Weights of a small transformer language model.
Training: a variant of SOAP for these matrices, 7047 steps.
Each number is 500 + 25 x the weight over its row's rms, rounded and kept within 0 to 999. Layers, rows and columns count from 0. Numbers have three digits each. The size before them is the row's rms in percent of the matrix's.

# down: layer 5 MLP down (transposed), 1024x256, rms 0.113, rows 148-167, columns 192-255
# up: layer 5 MLP up, 1024x256, rms 0.136, rows 149-168, columns 192-255
down148 087:500489514479505526502536525536542482495476519545506470478535502500482516470478529473496502502484466527488522496510524505499480541529495504505503532469503475520501467501505525499460522536521548
up149 101:499556454553487515508493503502490511437484500503523523490490489517461485535497520511530518518456527521484471463464491516519476497477491527493503490531470505458505496552511495483511500509489530
down149 109:477491562477521508449483485507496516527532504492513518532502519480484506465489497476500491492526503459505527483504493477482492538504512516552507519531542516511489507491489528500504462456500494
up150 104:532505500526522510496454541493490442495496468468534468525479453504505533514522483463509463484523490497531485473498500516491489498502464523504446548503483475512489549489465541512499467529518521
down150 105:562523491533496479518498499489496497473542507513485457518484519522448470502521543484482465477444476512496495505468542497457506506486458526527482484493529487474531529530462518493530508513551497
up151 099:531486501502510510495518537474503509520509469490496533488481520485488476512502496520534501526433490489518454515534459494489546472482469516476562491530512518489492512540558507496480465523479534
down151 094:446538473547496508507509552534505478472482497540471500520519510510531517511541489505530493458534559505486501522468464506507486515521510483504460519518531463530495484514479464489463519461540532
up152 094:514496495501469467509483544515494490515491479547518487475500469524529476518512526496528499494520516465514514471500562503504487510485504467514558511478511499515508451510523504465517461496522492
down152 094:536483501488523536477441475453484510448459544458478508489478498504502482499480505482517501513509463531495525528457478505538529519518529505483493455447520456495508511496450503527488492489526478
up153 101:534459485494512492507470514498455538506504491491490505525497419478508526484486488479473507540503480505498504454529467520465476496538497488514496491488482511500506505478523491482522495481512481
down153 095:456497534487529490484495473472554501524536489475508497506539542536533485501511520523494486485508478475488494456481520446527489430463469472482502484484511508475511505499540519520524464491461500
up154 107:547513495505498522513482489532499512484562516480507468511514486477534520542447502530508523474517484501504516486468533495506477473543488457519486490524466544473526463482501499509495535520504520
down154 111:454441510545489492460454525513453476503461510491541487535499485465446473507518476472510481524473499536507483494518509478523503474477512489538503466523508526471484514504511513502486546529505483
up155 088:541470493502506494498526495505493480541529515548471466507494518530505563519541512515476501508496506549484511531535440508499501480491501498529533506491514493498498502472493511469532483498535514
down155 093:458468478483509513500518517502504532489483533509527489535540467478478514466485527524508509505504495474474501503513510517454465504458493505424490509514515477478499469524535481547538505507538467
up156 102:494537507468485520468487483556477454508457495470490478518471478510500517514481489480516517486484489494525479495493499528530532516477536502508496473473507503514558477536500468464519523542523550
down156 102:517461501494517536485489491519482534512521509511516503514495531490532521468515532538462467498508532468484541516534519481490479519507515490478492493475484483446506475488509475520486478554504496
up157 089:553483500493500474523485512545495478454465509513527489469496492475472541521494480484497496499531494534506497504526516489447483487486535469524501510482455485501499484480511471512441503509523539
down157 095:490503516517466497442540498514488514473499510516526547495532535525470493479489467483517556499480494499532540469512474475485511525515495507524467504505507472533525512512452443511525518484537485
up158 097:512563508466485514482485502521477489488481493489530452515484512509495496513480505498516527515499504483499482518532507505547526505508498460528475520516488492535520526495462566485518503464490484
down158 107:521529487546484471511530492470495513530499500532491540524478498503499498525536520511505483487481501496490523522534482520465466460466511530504522511480489491522560516530534478516522480487528513
up159 101:448491483545509530508509487505471504499477481515510485517460465502503500485504505488510537509445503467467416502548509490531480480501442511489480470482494483506495513523499480514558487485489524
down159 099:509498511469512432478450535478518491483497505495527537488556536504477509519464531516471476515509507456497518421445509530507532523510499468484532497464464521493480503472445502481478526515526501
up160 103:495488516520508494489543521497491477488475493492480488525513490523493495561469562529525498508532479509537500519536466521529463471479537499518503500489519465475536480514490517475495473548510500
down160 105:522488500480498460500479538508499457482498530497509520481519521484524481504485512478459519473546548471490496541523485464499481479479496535451560517469448507473477482467513501461526508541493544
up161 101:494506482531519528475508481507478496492533499470533502505516532511454526539502479462520540513472540542510498495520475467505511458538494497448471447546485543503500533524527491505520485423478520
down161 107:491490497515492505485500486539528474508504504501489530538515476492487506508528491486508542486547484520485510498496446511497472521515508513501517487509481498477522486524542456496518509493483495
up162 095:524492530552499501440509511534499444468544497530460472507505483517495491541485508477544530426499503537452483497494506516517509516493513502482514505484514501521465492503460509497501506525537489
down162 100:494523499498475498500524522509486471533471458473511534527495484499502504474535508478477522496480547491510533476486536486475490456501519493525491454476483471476504466537481528489480544512497522
up163 104:557475552519500510467524529481523502480544476494477527523512531515534521545521541494519421449487499517481484477504500525490509489528533528488477526498559506486488511502518480536505497508501530
down163 105:523489536509507519511507488523509511451517556537515472510487508502513482489514519497472514498541490492496558502503446508486534478484493480511509477540521441515550460496549542500503455541484522
up164 095:483517480514475513483481520489475467496424480418517506492488541484519517598516483509458495480429544547489520486501520509521494479487542458529495482522440527507494482508495503492485504503501459
down164 091:524485526476497465509477481474490504511528504487499497516522498505491524481531526499504485528495531461540489457491514533497479528521521516497474537480500488481498536512472459451469484466507497
up165 102:510464474485503466480513449466474450519473496490470518508497521497501530500508495496493546512510515558547478526473459515484492510491493494500500509530492479508517481475525525464476469516534476
down165 099:445552506548493516470548518508486495464500473458514446469525494493483445512554486483491488475510504498480520490505525535493526459480545492493475463513508497492509518487472492534525533461488482
up166 091:530509481471523481521472472538488515461504525468501527486512514498457524525449482502506517533487469491494521477477516505507523474492463494537484514477486507563481508505486542519509480488505530
down166 092:471487482519500508513541512473517501536496507500458483547518478508520494474532527445491487463507540501502503423476498480464504532471539498439506545528521470442462505486505492493500475461474468
up167 097:474503488517459501518554548512467508485471484489543507491485514481535488498535467464486459520493467492458561473455493516473486532543492497542503462510525544459486501524458548520497495479502522
down167 099:491503467452496542500502441500475510553524490526503533504517507499486517503505498522538505511533501531527463474503499505484499462446516513491532521470476528525501494456503432472483510492507452
up168 097:521507521517480477509501470529504521516488525483499496475473533536494501517530529470514501512511528446504515500495513456499503474513508514519483513497524519512506565537518528471540479526483473